Each number is 128 + 24 x the weight over its row's rms, rounded and kept within 0 to 255. Layers, rows and columns count from 0. The size above them is the row's rms in percent of the matrix's.

# layer 3 MLP up, 2048x512, rms 0.0361, rows 1529-1555, columns 256-383
size [ 96  93  96 106 101 110 105 102  95 102  90  91  99  98  94  93  99  84 113  94  87 109 104  94 101  89 105]
[[118 154 147 168 116 131 154 140 118 110 140 100 145 154 132 122 157 111 113 153 131  95 140 124 108 185 123 128 133 127 130 118 113  81 128 119 113 159  91 145 153 151 152 151 162 148 177 136 134 139 108 111 125  96  80 122  84 125  96 108 118 139 122 156 134 163  81 132 127 118 143 134 172 155 137 112  91 141 107 142 146 111 161  99  98 132 140 138 111 103 137 180 151 108 127 146 142  93 124 137 148 168 134 133  93 146 131  93 125 149 114 139 150 130  83 108  96 100 136 130 119 135 112 103 138  47 126  77]
 [129 114 114 107  74 136 129 123 147 131 153 103 102 156 115  99 162 109 126 145 128 127 123 125 135 173 158 108 141  84 147 116 115 170 137 123 138 108 103 107 109 163 112 124 148 157 129 101 171 136 176 129 174 130 157 128 126  97 116 101 133 136  71 112 141 141 146 161 110 133 129 170 118 108 127 168 142 131 134 169 133 101 101 111 165  86 128 111 127 146 127 108 127  98 143 123 138 136 150 123 112 125  89 142  95 140  89 147 123 133 107  67 133  98  72 120 144 107 141 111 117 124 134  55 153 110 126 120]
 [107 104  78 135  90  96 128 121 165 150 160 126 133 112 136  80 133 149 145  98 162  97 157 116 117 104 113 147 131 132 161 180 125 123 119 131  81 165 123 149 139  94 148 112 142 161 117 111 128 157 101 115 151 141 117 127 136 148 119 153 101 108 117 143 164 169 135 165 147 106 109 127 166 144  97 105 134 128 127 168 121 135 100 102 106 110 116 139 125 163 119 114 123 132 149 176 147 127 155 112 150 160 121 139 116 110 113 161 109 164 143 151 137 152 127 126  89 154 142 120  66 127 142 124 122 149 114 126]
 [128 182 168  94 143 136 136  87  99  97 137  92 100 221  95 145 116 161 169 129  93 134 166 114 178 121 102 102 126 132  98 152 169 131 115 133 102 194 124 110  86 108 134 140 121 106 129 150 107 125 143 111 110 146 117 125 103 106 145 147 167 126 130 153 126 154 141 143 140 112 143 109 124 125 107 157 130 129 131 134 161 158 113 111 154 131 107 151 125 105 155 115 135 137 142 171 118 110 142 107 140 153 150 115 112 115 109  99  85 133 102 120 119  69  84 181 120 119  98 113 102 122 183 139 101 134 120 140]
 [134 183 125 148 173 141 142 106 103  98 128 133  96 169  90 132 146 123 161 130 135 135 118 109 183 115 130 101 116 145  99 136 162 116 102 155 119 167 141 110 125 130 126 141 169 137 136 123  91 116 159 106 130 139  92 115  99  95 134 129 167 111 114  97 139 151  93 150  95 103 150  88  93  77 108 134 114 134 119 173 125 155 126  98 126 141 111 157 121 110 148 120  88 160 114 177 145 119 129 151 132 189 144 135  78 143 124 116  90 120 129 130 111 145 140 148 118 114 117 155 114 104 185  61 132 136 110 170]
 [139  77 127 162 226 135 124 129 152 147 192 103 119 140 127 100 129 120 129 111 143 135 129  96 144 132 182 123 119 169 157 125 142 105 160 154 118 119  63 137 134 128 122 132 147 114  72  78 114 106  84 134 121 133 179 139 148  97 115 123 149 112 139 127 158 108 124 121  81 101  91 111 122 117 124 114 143  87  97 109 123 119 139 120 169 114 133 124  92  87 151 104  98 179  77 100 158 124 116 138 142 140 128 136 135 154 108 125 141 105 154 119 118 114 147 138 121 145 156 135 146 140 153 169 151 130  99 150]
 [121 149 109 125 129 125 131  84 112 147 137 124 150 199 105  98 130 109 111 144 104 155 139 106 101 163  96 175 149 157 150  91 110 121 116 138 126 116 112 143 189 119 132  96  93 160 115 147 116 152 196  90 145 133 162  99 151 104 143 134 128 141  87 126 120  98 129 166 110 131 142 136 176 119 137 175 102 121 142 131 156 138 137 117 105 105 144 131 126 149 150  88 117 113 115 114 111 117 136  67 160 166 145 120 109 122 110 177 152 140 133 150 101 139 135  87 151 135 132 151 102 113 124 151  89  85 139  85]
 [171 164 136 123 136 121 123 148  95 120 145  87 124 131  87 101 116 117 133 148 140 158 127  80 141  85 173 128 122 173 145 133 152 117  91 126 108 145 138 150 123 115 118 152 137 157 125 101 112 137 158 132 122 154  99 149 143 125 102 149 162 126 152 128 107 122 167 108  86 104 142 145 139 127 127 135  98 136 132 142 104 110  98 128 101 135 143 164 139 128 119 161 140 119 148 141  99 107 164 127 120 156  91 125 136 152 101 125 143 106 111 125  82 134 159 159 125  98 154 121 139 119 177 126  96 128 118 138]
 [155 147 112 131  56 143 162  81 140 131 138 139 153 146 140 144 150 147 138 191 136 118 119  59 113 115  88 100 117 161 124 101 115 117 105 164 102 162 140 174 112 121 138 150 123 112 156 136 107 140 162 125 132 122 141 121 150 125 136 127 103 171 135 128 126 127  83 167 154 118  75 110 131  47 124 144  92 108 112 123 172 123 154 120 125 135  77 101 141 172 146 134 158 106 157 129 162 100 146 106 121 135  93 141 117 124 134 112  86 118  90 164 147 112 101 124 116 127 114 112 137 129 143 174 172 134 125 105]
 [138 127 160 123 159 149 127  68 111 159 121 136  93 102 162 138 120 128 156 116 120 102 133 106 126 129 149 108 114 121 108 145 142  90 117 164 116 130 105 142 106 156 107  99 157 111 129 119 132 117 133 118  97 126 118 107 117  79 120 110 129 141 107 131 148 137 162 121 133 103 115 164 110 141 130 110  94 155 118 202 189 104 112 117 118 113 140 194 120  78 108 142 152 137 111 139 122 125 152 133 141 147 137 130 138 157 127 158 140 126 148 124 116 111 181 165  37 121 119 120 123  77 162 128 144 140 153 154]
 [129 117 140 138 145 113 141 141 140 102 115  82 132 117 132 143 125 155 124 115 131 128 156 136 148 116 164 109 108 152 123 109 168 137 138  83  63 113 114 137 128  86 111 115 140 147 102  94  99 151 120  91 154 121  85 173  91 122 134 104 125  93 157 154 157 105 153 135  82 111 144  91 140 103  88 127 114 125 131 138  76 144 131 165 149 144 167 143 131  85 142 136 161 100 138 139 116 170 127 142 143 167 104 117 107 161 115 136 163 100 139 162  99 136 145 148 132  95 151 128 104 123 107  99 115 101 131 157]
 [171 154 150 137 126 139 115 138 144 137 143 124 123 156 121 128 117 151 156 179 110 143 125  86 145 123 138  60  78 131 121  93 197 159 139 116 116 116 164 141 132 146 112 104 111 135 153 146  87 154 136  80 157 120 135 163 161 124 142 103 130 109  94 135 104 126 149 113 110 149 169 157 159 118 156 149 120 131 138 134 134 159 159 125 146 167 135 132 123 100 120  92 128 124 115 130 123 150 128  98 141 106  89 108 114 104 118  94 133 123 142  97 139 132 106 122 121 130 115 162 124 116  93 118 130 151 164  93]
 [101 149 113 132 139 132  88 121 147 153 186 131 127 162 115 121 145 125 127 155 125 130 181  95 179 142 111 120 146 171 149 126 114 131 135 120 108 122 168 122 113 112 132 112 117 154 167 142 120 145 128 134 138 155 153 128 119 129 174 101 112 134  63 174 118 128 154 141 142 101 138 139 123 124 135 123 104 145 157 130 124 157 199 146 120 127 104  95 106 144 118  77  93  94  89 119 137 141 113 134 140 151 142 120 171 177 116 117 127  67 103  94 123  71 134 101 117 144 172 117 106  77  96  85 157 142 151 120]
 [183 160 108 114 132 146 178 120 135 107 127 113 139 124 112 140 116 128 143  99 140 125 147  92 140 168 133 150 155 121 100  97 149 120 156 149 125 144 144 132 113 110  90 126 180 108  65 103 133 137 145  93 146 138 141 136 113 153  84 185 119 166 134 121 145 131 156 111 113 100  68 116 105 145 115 142 138 143 117 134 127 106 155 130 136  85 114 146 112  88 131 120 122 171 150 116 145 125 168 128 145  98 125 159 109 154  97 148 174 110 128 100 104 145 114 133 159 131 100  89 135 129 180 179 108 155 159 127]
 [139 113 119 127 134  93 126 155 119  97 141  86 112 133 136 126  97 149 128 139 118 122 114 142  94  99 102 127  90 119 142 151 132 170  99 124  91 156 151 126 143  93 120 146 180 108  96 153 129 115 103 123 160 105 117 118 147 101 126 146 100 133 144 101 129 169 129 142 123 125 114 188  97 145 109 132  65 103 162 141 136 137 127 114 121 132 182 144 120 163 110 128 128 136 193 119 114 109 154 103 129 128 131 123  73 117 137 127 122 114 116 143 133 103 137 141  99 137 143 138 109 137 141 126 160  98 118 109]
 [136 154  89 159 119 118 144  91 105 109 117 128  78 110 140 152 115 138 125 105 127 119 131 132 140 109 124 145 102 109 154 126 191 133 129 127 149 107 145 142 123 128 160 133 115 154 130 139 140 102 118 145 183 137 140 106  94 139 148 129  76 143 124 153  77 133 115 146 174 123 124 140 112 149 191 135 119 137 137 108 118 140 122 137 148 126 108 111 114 149 162 128 107 162 129 105 134 144 112 136 132 148 116 116 120 144 127 124 128 156  96 129 118 114 112 147  73 144 107 123 124  93 126 113 124 130 121 118]
 [148 119  99 105 124 119 136 146 131 128 162 159 139 129 102 138 100 128 142 145 122 127 131  80 174 140 117  97 169 130 123 121 142  96 123 130 103 123 133 141 107 121 126 127 179 154 122 101 112 110 119 168 196 116 131  86 120  98  96  90 106 130 145 174 119 175 142 127 124  98 135 186 156  91 154 129 124 136 107 142 155 109 113 154 171 115 124 150 129 131  87  82 148 129 149 116 109 102 130 122 150 122 144 117 133 144 136 133  78 148 141 123 140 125 170 163 105 115 134 132 146 144 124 109 138  78 153 131]
 [132 107 141 121 130 146 118 128 111  97 122 138 129 120 102 116 104 105 116 154 186  90 150 146 173 119 135 129 124 122 106 140 122 130 130 121 150 126 122 161 143 117 101 142 124  87 165  99 120 158 108 135 187  86 151 172 135  89 128 143 103 123 126 103  98  95 166 147 127 141 139 124 142 167  72 127 105 134 110 179 118 129 126 126 114 154 169  94 167 123 138 101 139 150 123 108 179 110 114 121 127 166 119 131  91 155 135 140 149  99 165 121 148 123 167 174 121 133 147 124 108 127 124 106 127 128 188 167]
 [122 146 119 119 134 158 106  99 111 155 166 128 119 102 136 159 104 106 197 137 128  94 123 133 106 192 215 135 179 120 123 149 129 113 147 131 146 114 126 118 155 151  64  74 147 169 121 152 151 152 131 121 119 127 139  80 122 119 122 120 141 136 122 135 162  85 139 163 110 106 107  94 126 143 107 116 114 120 128 110 125 156 137 123 116 140 156 130  83 115  99  79 162 132 134 123  98 162 147 114 159 117 121 136 105 154 115 173 126 122 125 134  83 119 130 191 131  90 117 138 123 111 149 113 108 124 168 123]
 [145  96 116 149  97 150 149 100 102 138 116 113  99 161 116 124 127 112 135 143 138  88 106 127 133 156 156 149 137 149 153 103 154 123 129 118  80 134  99  96 107 138 132 145 116 103 123 121 100  99 178 105 142 109 148 113 172 168 165 111 162 132  89 126 142 139 160 122 112 118 163 104 111  97 114 150 132 125 131 145 111 142 139 134 145  93 116 128 111 100 125 138 141 146 139 138 136 133 160 150 130 150  83  61 109 140 136 114 154 144 161  60 146 138 133 112 137  80 129 126  96 144 123 124 143 139 176  80]
 [130  90 141 129 136 155 124  77 112 147 189 138 114 122 139  74  76 119 150 134 177 151 152  97 102 112 137 143 165 142 136 127 132 141 156 129 141  89 140 102 138 121  94 141 122 156 120 140 140  94 104 146 143 144  72 158 122 117 129 149  94 121 132 105 117  88 143 126 102 105 107 123 103 154  89 162 134 157 146 159 127 121 112 140 154 135 104 148 135 133 122 156 139 117 143 106  98 129 137 155 130 123 135 108  92  98 142 164 156 120 149 123 173 137 150 164 129 155 123 111 126 136 112 116 142 146 162 162]
 [134 124  84 107 150 126 134 138 133 124 159 135 148 109 135 148 155 110 153 130 119  79 149 102 181 161 138 133 125 135 125 112 129  99 166 143 134 117 137  96 158 121 103 138 137 169 102 153 127 125 129 125 206 116  82 130 121 142 119 137 109 142 140 145 120 109 121 139  87  80  76 108  70 106 147 119 123 131 107 176  99 134 159 145 146 161 147 163  95 128 103 114 108 126 144 121  96 103  99 112 169 114 105 142 124  84 124 143 134 180 115 106 135 129 155 113 110 149 176  93 119  95 134  93 147 103 108  94]
 [156 157 105 161 123 127 194 121 127 172 125 115 123 154 148 138 103 100 114 103 114 117 136  90 112 178 100 130 147 143 105  65 143 126 132 157 145 142 102 111 134 140 105 114 118 106  89 113 117 131 132  60 118 125 152 119 106 104 134 157 162 106 100 140 144 109 142 116 118 132 121 141  85 158 105 166 127 151  94 135 127 140 154 147 132 105 110 157 116 108 102 120 135 175 126 142 139  99 118 119 147 112 104 119 115 144  97 125 160 139 107 124  85  92 152  81 117  95 108 116 159 149 174 147 124 134 152 106]
 [145 138 162 130 125 109 140  78 151 154 116 103  82 122 117 141 133 126 179 149 125  78 124 124 127 118 123 130 134 127 155 154 114 120 124 110 131 148 134 132 107 142 104 104 137  77 130 133 125 115 123 141 117 103  81 133 164 125 154 111 137 129 125 139 114 131 127 101 138 116 113 157 115 150 146 139 105 157 118 136 189 183 105 128 150 149 164 156  90 138 150  76 135 142 118 125 124 151 129  89 125 117 159 127 135 140 114 121 111 168 134 167 118 146 106  82  75  98 110 136 125 149 124 141 142 134 153  96]
 [119  99 146 137 143 107 121 109 103 108 153 115  73 132  57 100 131 108 176 156 182 131 127 122 172 132 142 159 120 175 121 116 117 124  85 124 125 116 123 128  98  87 155 144 116  99 125 128 133 160 134 134 140 118 123 104 141 117  99 137 134  97 124 142 134 130 126 120  93 125 136 138 156 115 129 127 161 123 135 172 167 174 112 142 122  92 132 126 114 107 162 137 124 117  97  98 139 114 145 150 120 139 124  98 113 171 123 141 149  94 109 117  81 154 138  89 102 107 116 151 158 120 165 112 127 130 181 140]
 [157 136 134 155 118 137 116 101 103  96 117 149  96 176 117 133 132 120 126 158 127  63 103  94 172 136 108  89 142  94 127  76 156  71 117 102  86  99  74 143  78 125 142 114 119 137 134 122  93 119 130 106 123 134 155 110 128 115 161  96 135 119 111  91  80 142 117 110 130 114 150 131 117 112 170 105 127 157 132 126  85 111 155 129 147 147 134 123 149 136 131  74 121 194 116 120 155 120 135 125 142 105 135  84 110 166 129 135 144 125 118 147 203 112 149 127 113 106 129 149 139 112 128 121 123 122 162  95]
 [145 135 176 140 136 152 105 123 152 122 126 104 143 151  82 113 122 109 118 129  91  95 155 147 154 122 158 141 193 170 156 125 117 125 148 156 105 111  97  98 159 142  86 110 148 120  91 114 134 166 145 122 134 134 132 172 165 160 155 165 118 130  81 106 174 107 126 130 142 148 128 107 176 124 104 190 113  95 142 144  98 158 129 114 107 149  99 141  91 107 130 109 124  99 161  59 127 153 120 106 135 138 146 120 101 106 128 149 160  94 126 127 117 141 113 187 151 128 111  93 117 101 142 150 104  93 130 114]]
# layer 3 MLP down (transposed), 2048x512, rms 0.0331, rows 1529-1555, columns 256-383
size [101  96  93 105 103 107 102 103  90 103  93  97  99 101  89  90  95  82 107  92  97 111 104  92 103  86 106]
[[ 97  67 138 144 132 125 138 129 155 145 152 110 127 124 118 162 106 128 166 138 136 155 142 125 120 130 154 106 126 153 120 106 158 130 149 119 149 135 151 142 126 145 141  82 130 100 116 135 126 142 136 124 125 141  89 108 105  81 129 119 139 176 118 149 113 170 135 116  47  99  44 121 174 157 159 126 152 110 134 124 137  94 116 125 142 142 134 116  89 131 136 128 146 114  99 154 124 147 110 149 125 124 103 133 148 144 139  96 138 115  84 109 106 159 127 130 138 167 123 123 127 119 177 107  92  76 144  94]
 [ 99 144 101 141 143 138 141 164 166 124 172 140 141 136 134 109 108 126 100 177 190 144 131 133 144 117 122 137 138 150 127 118  95 162 103 106 136  83 177 151 127 117 135 152 130 175 158 129 196 109 112 120 165 104 102 110 130  62 165 118  86 120 134 122 149 113 117 138 159 118 101 150 135 138 121 149 155 128 163 153 115 110 138 129 104 159 107 134 135 135 143 152 134 152 153 123 116 143 144 133 139  81 112 136 109 130 159 157 125 129 120 140 131 112 139 125 170 131 123 119 123  97 103 133 118 140 141 126]
 [145  99 122 172 133 129 143 108 105 124 126 142 124  87 102 122  97 157 148 127 159 121 128 155 102 132 137 170 117 122 141 193 163 109 139 154 158 141 135  75 115 130 158 165 119 110 144 112 113 130 141 104 150 117 151 112 143 156 102 157 148 134 132  75 114 138 137 123 122 136  91 113 138  78 113  95 125 149 158 148 104 107  91 124 110 152 132 156  97 147 130 172  79 144 123 122 144 126  94 118 119  54 145 130 144  96 107 127 121 109 148  89 127 151 153 143 119 152  85  89 125 148 108 136 110 117 133 121]
 [125 128 110  73 134 138 153 123 105 135 157  76 142 167 137 129 130 206 107  86 141 144 173 148 149 165 127 142 108 121 128 118 143 183 117  82 146 132 132 105 116 158 115 161 137 104 180 135 133  88 171 131 134 172 136 154 156 131 146 118 137 134 151 128 119 114 123 147 105 114 133 132  95 143 122 112 116 135 100 110 106 160 122 135 135  88 143 146 151 119 150 116 100 105 118 133 105 163  87 149  94 138 150 175 100 109 165 156 106 112 100 134 114 142 125 107 172 131 151 153 133 144 110 150  93 152 149 120]
 [140 119 147 111 158 154 145 130 146 119 114 136 143 134 107 138 131 167 108 119 136 171 147  95 178 147 149  88 122 139 144 147 144 148 147 152 172  87  94 130 158 178 126 104 115 151  87 136 136 127 145 125 143 119 120 151 104 126 186 144 163 114 151 160 130 158 121 151 135 136 166 106 126 142 123 125 139 162 126 112 127 148 109 179 154 118 131 101 159  84 139 127 113 127 101 105 114 154  79 163 127 124 107 140 146 142 167  72 127 103 155 160 128 174 122 104 154 120 161 122 160 161 134 139  94 149 168 111]
 [151 135 132 114 169 171 103 179 157 161 172  96 125 135  98 172 129 178 132 142 166 183 136 122 113 128 129 124 133 114  99 176 151 106 158 152 121 109 178 108 145 167 137 115 135 119 126 135  80  92 117 138 129 110 151 159 172  83 111 103  97 109 153 155 158 135 138  91 141 115 111  81 162  93 174 130 122 124 133  86  93 140 143 168 159  80 106 122 107 135 126 163 133 135 105 131  73 121 128 131 114 112 119  99 131 164 168 142 144  67 151 120 159 143 147  95 103 145  61 180 194 118 139 123 159 161 124 149]
 [144 158 200 122 123 167 128 132 116 116 140 132 177 118 101 138 143 153 143 179 106 117 104  95 155 127 151 123 119 137 131 141 128 117 128 113 135 109  98 145 174 139  97 103 123 155 135 104 141 122 124 107 138 135 117 109 126 134 172 109 163 139 121 148 118 122 113 151 167 119 143 150 183 144 130 121 121 145 114 132 128  84 147  78  80 143 120 154 145 179 143 146 151 110  72 110 113  97 140 127 130 114 126 125 125 115 131 159 122 148 153 160 139 126 155 113 147 150 113 122 123 155 122  98 133 116 102  99]
 [137 116 144 134 105 133 116 190 162 146  96  93 135 172 122 197 128 161 136 129 127 111 148 141 134 134 141 168 101 150 133 109  83 157 126 106 113 123 171 107 110 101 121 104 111  97 130 146 163 114 140  89  88  82 130 140  89 141  98 125 102 137 166 123 126 111  94 148 163 162 117 131 140 144  98 130 156  99 150 133 163 119 128 117 154 135  92 158 129 134 172 166 127 111 122 131 150 129 106 148 138 131 145 185  85 102 128 128 150 122 139 148 117 108 149 122 111 210 127 139  98 115 131 109  96 150 103 133]
 [111 102 131 133 110 113  73 153 141 132 152 124 119 135 158  97 160  90 114 169 157  96 149 119 135  97 160 122 110  92 151  87  98 131 138 156 124 146 159  96 133 126 126 126 165 129 129  86 140 135 142 126 161 136 152 113 141 139 115 190 162 148 117 114 175 144 150 168 115 153 111 158 127 140 131 109 118 116 152 126  70 104 109 121 109 108 109 154  95 118 115 116 134 153 127 135 178 153  88 169 102 134 119 121 124 111 123 183 147 130 130 117 134 162 154 158 138 117 151 129 144 169 121 102 162 104 116 112]
 [137 160 136 143 113  90 139 139 103 127 118 144 135 124 115 160  66 141 113 104 127 129 116  80  83  98 128 121 125 106  85 159 160 118 154 119 146 137 134 128 155 144 130 159 102 111 104 114 139  89 130 165  99 171  93 114 126 171 119 145 129 180 122 105 122 115 161 160 110 113 132 112 140 112 129  79 128 133 143 147 116 117 130 150 146 169 126 161 119 127 138 175 141 161 148 106 135 138 130 116  76 125 143 106 149  97 168 127 152  80 140 123 119 113 140 126 131 134 106 142 138 100 104 117  94 134 151 153]
 [145 150 146 123 131 131 121  79 111 172 121 153 146 125 139  98  73  82 122 117  64 139  91 163 166 126 107  81 150 122 126 155 167  92 136 148  76 166  94 162 152 128 133 104 102 112 129 137 103 164 129  90  99 108  98 130 115  95 163 138 151  82 109 127 118 137  95 141 143 122 148 173 152 135  99 129 117 112 121 141 134 132 153 146 154  73 186 117 131 109 146 119  95 104 103 129  69 143 159 111 142 104 115 119 121 156 138 143 134 115 103 143 154  90 107 137 158 101 120 144 148  93 119 156 142 121 147 146]
 [134  97 115 148 115 117  97 179 110 120 126 147 148 158 116 118 116 148 139 111 109 128 105 127 117 152 112 136 108 151 111 140 124 181 100 146 124 155 125 138 108 154  99 140 118 127 143 135 119 140 123 123 141 115  90 187 161 143 131 142 135 142 119 124  78 147 110 152 166 178 104 127 137 128 141 136 178  65 109 104 122 144 119 178 125 129 149 107 133 142  90 140 161 112 125 107 177 125 120 100 101 105  88  99 153 119 144  99 156  62 147 118 126 164 128 100 161 122 118 145  96 142  86 171 147 118  96 148]
 [146  93 161 125 126 128 145 121 126 153 130 152 124 134 128 135 157 146  92 153 128 156 131  88 105 136 133  79 154 130 154 100 150 183  96 138 110 144 103 102  97 176 142 152 137 113 101 114 200 152 143  92 129 132 120 138 112 164 147 107 134 121 118 110 156  93 117 119 132 143  89 165 144 156 111 106 110 113 137 149 123 141 123 130 109 126 151 167 136 100  99 107 142 160 124 116 110  68 115 151 137  96  80  87 181  95 148 145 104 114 155 101  93 170  94 160 142 171 140 144 101 161 107 140 159 173 114 116]
 [ 98 112 147 147 164 117 130 147 181 122 157 156 113 144 146 150 130 124 162 147 123 111 145 131 162 146  87 145 135 179 140  96 100 115 122 153 104 130 100 136  92 111 184 108 158 143 192  70 109 113 117 177 120 125 156 107 118 116 129 109 112 109 160  96 137 138 112 128 162 107 155 142  84 136 156 151 114 108 111 180 172 138 133 138  90 105 150 135 175 145 107 118 130 149 164 123 153 106 107  99 111 170 136 167 184 126 147  89 108 146 127 129 134 139 122 150 121 122 150 135 110 116 124  95 113 120 116 118]
 [107 112 130 115 129  93 142 162 156 142  97 140 130 111 145 125 116 115 124 165 139 122 120 124 113 134  98 141 134 100 133 136  98 110 137 112 129 173 176 124 123  94 135 134 140  73  96 131 172 120 100  97 118 142  86 105 123  95 157 132 111 111 149 114 197 143 126 119  97 140  99 167 111 139  97 108 151  72 116 139 101  83  86 136 115 120 118 118  94 112 104 110 136 158 139 144 138 127 137 108  90 121 122 171 136  82 122 125 110 135 109 154 145  93 126 189 138 103 137 139 142 155 115 128 126 153  88 173]
 [132  97 143 113  77 130 103 135 139 127  93 129 155  88 117  78 152  82 113 127 143 127 106 128 127 118  79 122 126 103 126 135 109 135 163 153 141 152 128 143 178 114  95 121 126 126 122 126 117 130 131 134 158 143 125 129 153 121 154 112 122  98 133  69 188 121 148 127 131 157 114 141 144  95 124 122 123 126 122 111 139 117  94 127  92 129 142 155 143 102  92 149 146  79 133 121 135 124  97 135 123 162 131 139 141 149 130 178 113 133 144 146 147 127 142 173 149 139 164 129 126 157 127 140 159 140 153 142]
 [111 146 116  85 117 164 123 101 114  84  86 132 141 100 114 136 138 115 121 131 137 122 116 120  99 102 113 110 132 113 118 135 162 113 111 139 113 123 116 110 114 161  84 135 121 127 136 116 126 103  93 136 132 191 117 156 105 112 115 140 153 153 156 112 129 144 118 138 136 165  95 151 134  74 143 145 138 146 107 117 135 126 122 108 108 130 127 144 152 156 183 118 143 103 136 161 106 116 101 138 155 121 107  86 193 124 155 109 148  87 125 103 108 110 106  78 164 131 155 116 126 195 164 150 210 131 140 146]
 [ 86 125 102 149 100 127 153  91 189 129 140 175 142 130 145 108 181 159 137 122  95 135 111 139 152 150  87 100 104 127 150 124 101 130 151 169 142 137 150 105 130 139 120 127 133 139  92 136 138  92 162 139 132 117 137 114 123 156  98 124 127 125 104 148 169 135 103 158 182 163 102 164 120 105 123 109 154 154 122 137 108 140 135 126 161 127  87 148 123 170 134 103 108 122 122 132 100 104 120  80 148  94 143 122 133 127  86  88 142 145 126 135 143 124 132 113 131 116 149 137 103 144 142 130 129 110 117 128]
 [138 145 112 139 116 154 156  79 132 120 144 134 102 155  77 138 134 114 185 161 109 139 137 133 124 169 145 140 200 141 130 139 132 143 138 140 145 119 144 132 119 125 126  93 150 123 146 145 111 129 118 149 116 186 150  79 191 102 119 101 160 161  95 100 101 107 146 134 111 141 115 117  99 130 110 141 108 121 121 142 130 134 128 136 160 163 131 122  89 114 148  73 128 122 153 114 139 125 107 130 112 156 156 163 144 143 157 145 152 116  91 141 119 124  96 140 134 123 113 137 136 140 166 114 108 132 180  99]
 [132 131 168 114 154 129 181 133 131 132 108 156  93 107 121 129 156 114 157 147 139 143 124 131 137 184 142 132 115 162 137  94 116 129 144 143 126  48 146 115 149 112 133 133 117 125 110 146 149 145  95 115 105 100  93  76 132 108 140 123 142 119 154 138 161 120  83 166  98 127 131 175 155 135 123 134 137 146  81 153 124 117 119 148 129 102 126 126 109 188 103 133  84 139 160 139 164 133 149  95 153 109 135 130 147 160 142 122 125 151  90 142 136 134 132 115 115 133 172 118 109  94 129 106 100 105 124 112]
 [147  99 172  91  93 131 107 120 188 138 101 177 122 131 104 156 145 117 127 131 126 113 116 132 110 150 146 156 117 135 123 165 150  95 128 121 182 125 123 140 123 111 151 126  88 128 115 141 149 169 112 129 134 133 100 155  72 148 129 123 123 123 118 102 115  87 114 154 130 104 138 102 135 127 115 168 116 115 169 170  96 159 127 131 135 126 142 143 110 138 114 128 115 145 159 146 105 110 133 113 107 135 125 144 120 118  91 111 127 119 116 156 139 122 149 150  87 132 179  97 184 157 130 132  83 168 101 141]
 [139 105 137 123 165 160 144 160 126  82 144 131 160 108 136 131 106 181 137 115  96 162 115 140 116 135 119 168 125  92 133 111 146 132 123 111 128  72 126 110 127 131 127  47 132 170 145 138 135 109 144 148 120 111 113 115 156 128 171 112 111 148 149 153 172  80 136  90 152 145 146 132 167 126 136 145 155  84  77 112 152 107  93 127 144 148 141 125 149 164 142 162 106  98 133 154 147 132 146 140 157 137 108 122  76 149 118 154 139 140  77 130 123 136 123 128 108 118 109 104 141 140  92 117 113 111 137 109]
 [162  90 145  89 122 109  82 135 117 114 134 165 121  96 104 146 138 132 111 123 162 140 113 144 134 135 137 134 134 128 150 129 111 148 114 143 150 115 162 149 156 124 119 130 120 147 129 101 152 102 119 112 110 123 123 154  93 120 154 112 131 100 153 182 130  86 132 124 130 115  91  96 150 135  98 118 102 127 143 135 120 105 176 174 141 123 120  72 109  88  98 137 131 155 132 116 125  97  90 146 108 127 128 147 144 165  58  94 124 138 124 135 152  94 167 179 102 127 144 132 128 109 133  78 131 123 129 136]
 [154 142  90 100 152 134 143 157 135 117 137  71 162 133 114 129 131 143 140 129 148 124 150 116  99 128 138 158 185 129  98 160 111 147 139 156 146 121 137 108 138  78 157 151 113 107  98 126 120 107 115 119 139 121 106 100 139 109 173 156 113 142 169 115  93 168 138 116 114 115 118 154 163 158  69  84 139 117 154 144 110  90 142  96  98 116 114 152 101 127 119 137 145 141 115 113 102 127 131 156  94 154 142 192 117 159 155 123 138 138 105 124 115 154 125 155 147 174 157 129 101 150 118 179 124 136 113 152]
 [129 135 119 132 115 105 109 149 143 141 140 133 127 152 147 152 189 115 115 132 132 175 102 153 101 109 195 128 144 121 121 128 120 146 133 114 132 164  68 122 122 120 126 159 109 108 140 169 155 108 109 103  96  95 112 122 112 118 107 142  97 111 151  95  85 109 106 157 135  92 144 125 132 156  89 127 137  92 150  95 111 165 118 103 155 118 124 120 134 137 107 132 133 113 173 156  58  99 140 147 116 168 114  97 123 117 144 113 151 115 126 132 112 146 135 101 180 126 122 129 180 116 148  70  82 149 124 129]
 [118 130 118 128 105 111 110 163 124 135 129 146 152  85  85 108 143 131 133  95 139 147 147 140 135 126 118 143 136 139 116 124 115 161 121 157  85 127 147  97 115 162 110 148 136 119 121 122 128 135 186 128 112 123 110 138 128 108 112 130 110 136 131  89 174 146 124 123  77 152 117 172 109 138  97 170 132 118 134 133 126 108 142 160 112  90 141 104 123 114 146 127 125 127 147 130 151  86 151 162 140 137 139 149 141 138 147 126 178  58 139 103 117 111 155  82 177 144 128  70 112 115 135 162 122 123 115 108]
 [194 177 190 104 181 119  87 153  85 130  90 110 197 154 113 124 140 141  55 159  79 103 108 116 135 149 138 103 123 149 162 106 139 149 103 125 109 108 129 178 139 167  88 105 113 126 131 143 129 159 114 127 138 122 119 124 133 147 113 138 146 144 124 142 130 118 138 131 136 143 137 140 122 126 143 108 105 123 155 166 138 158 153 129  91 189 108 113 116 131 110 115 157 153 112 120 106 109 134  93 117  58 117 117 117 121  95 132 160 109 116 118 111 127 132 133  84 137 132 146 151 138 108 121  78 104 120  87]]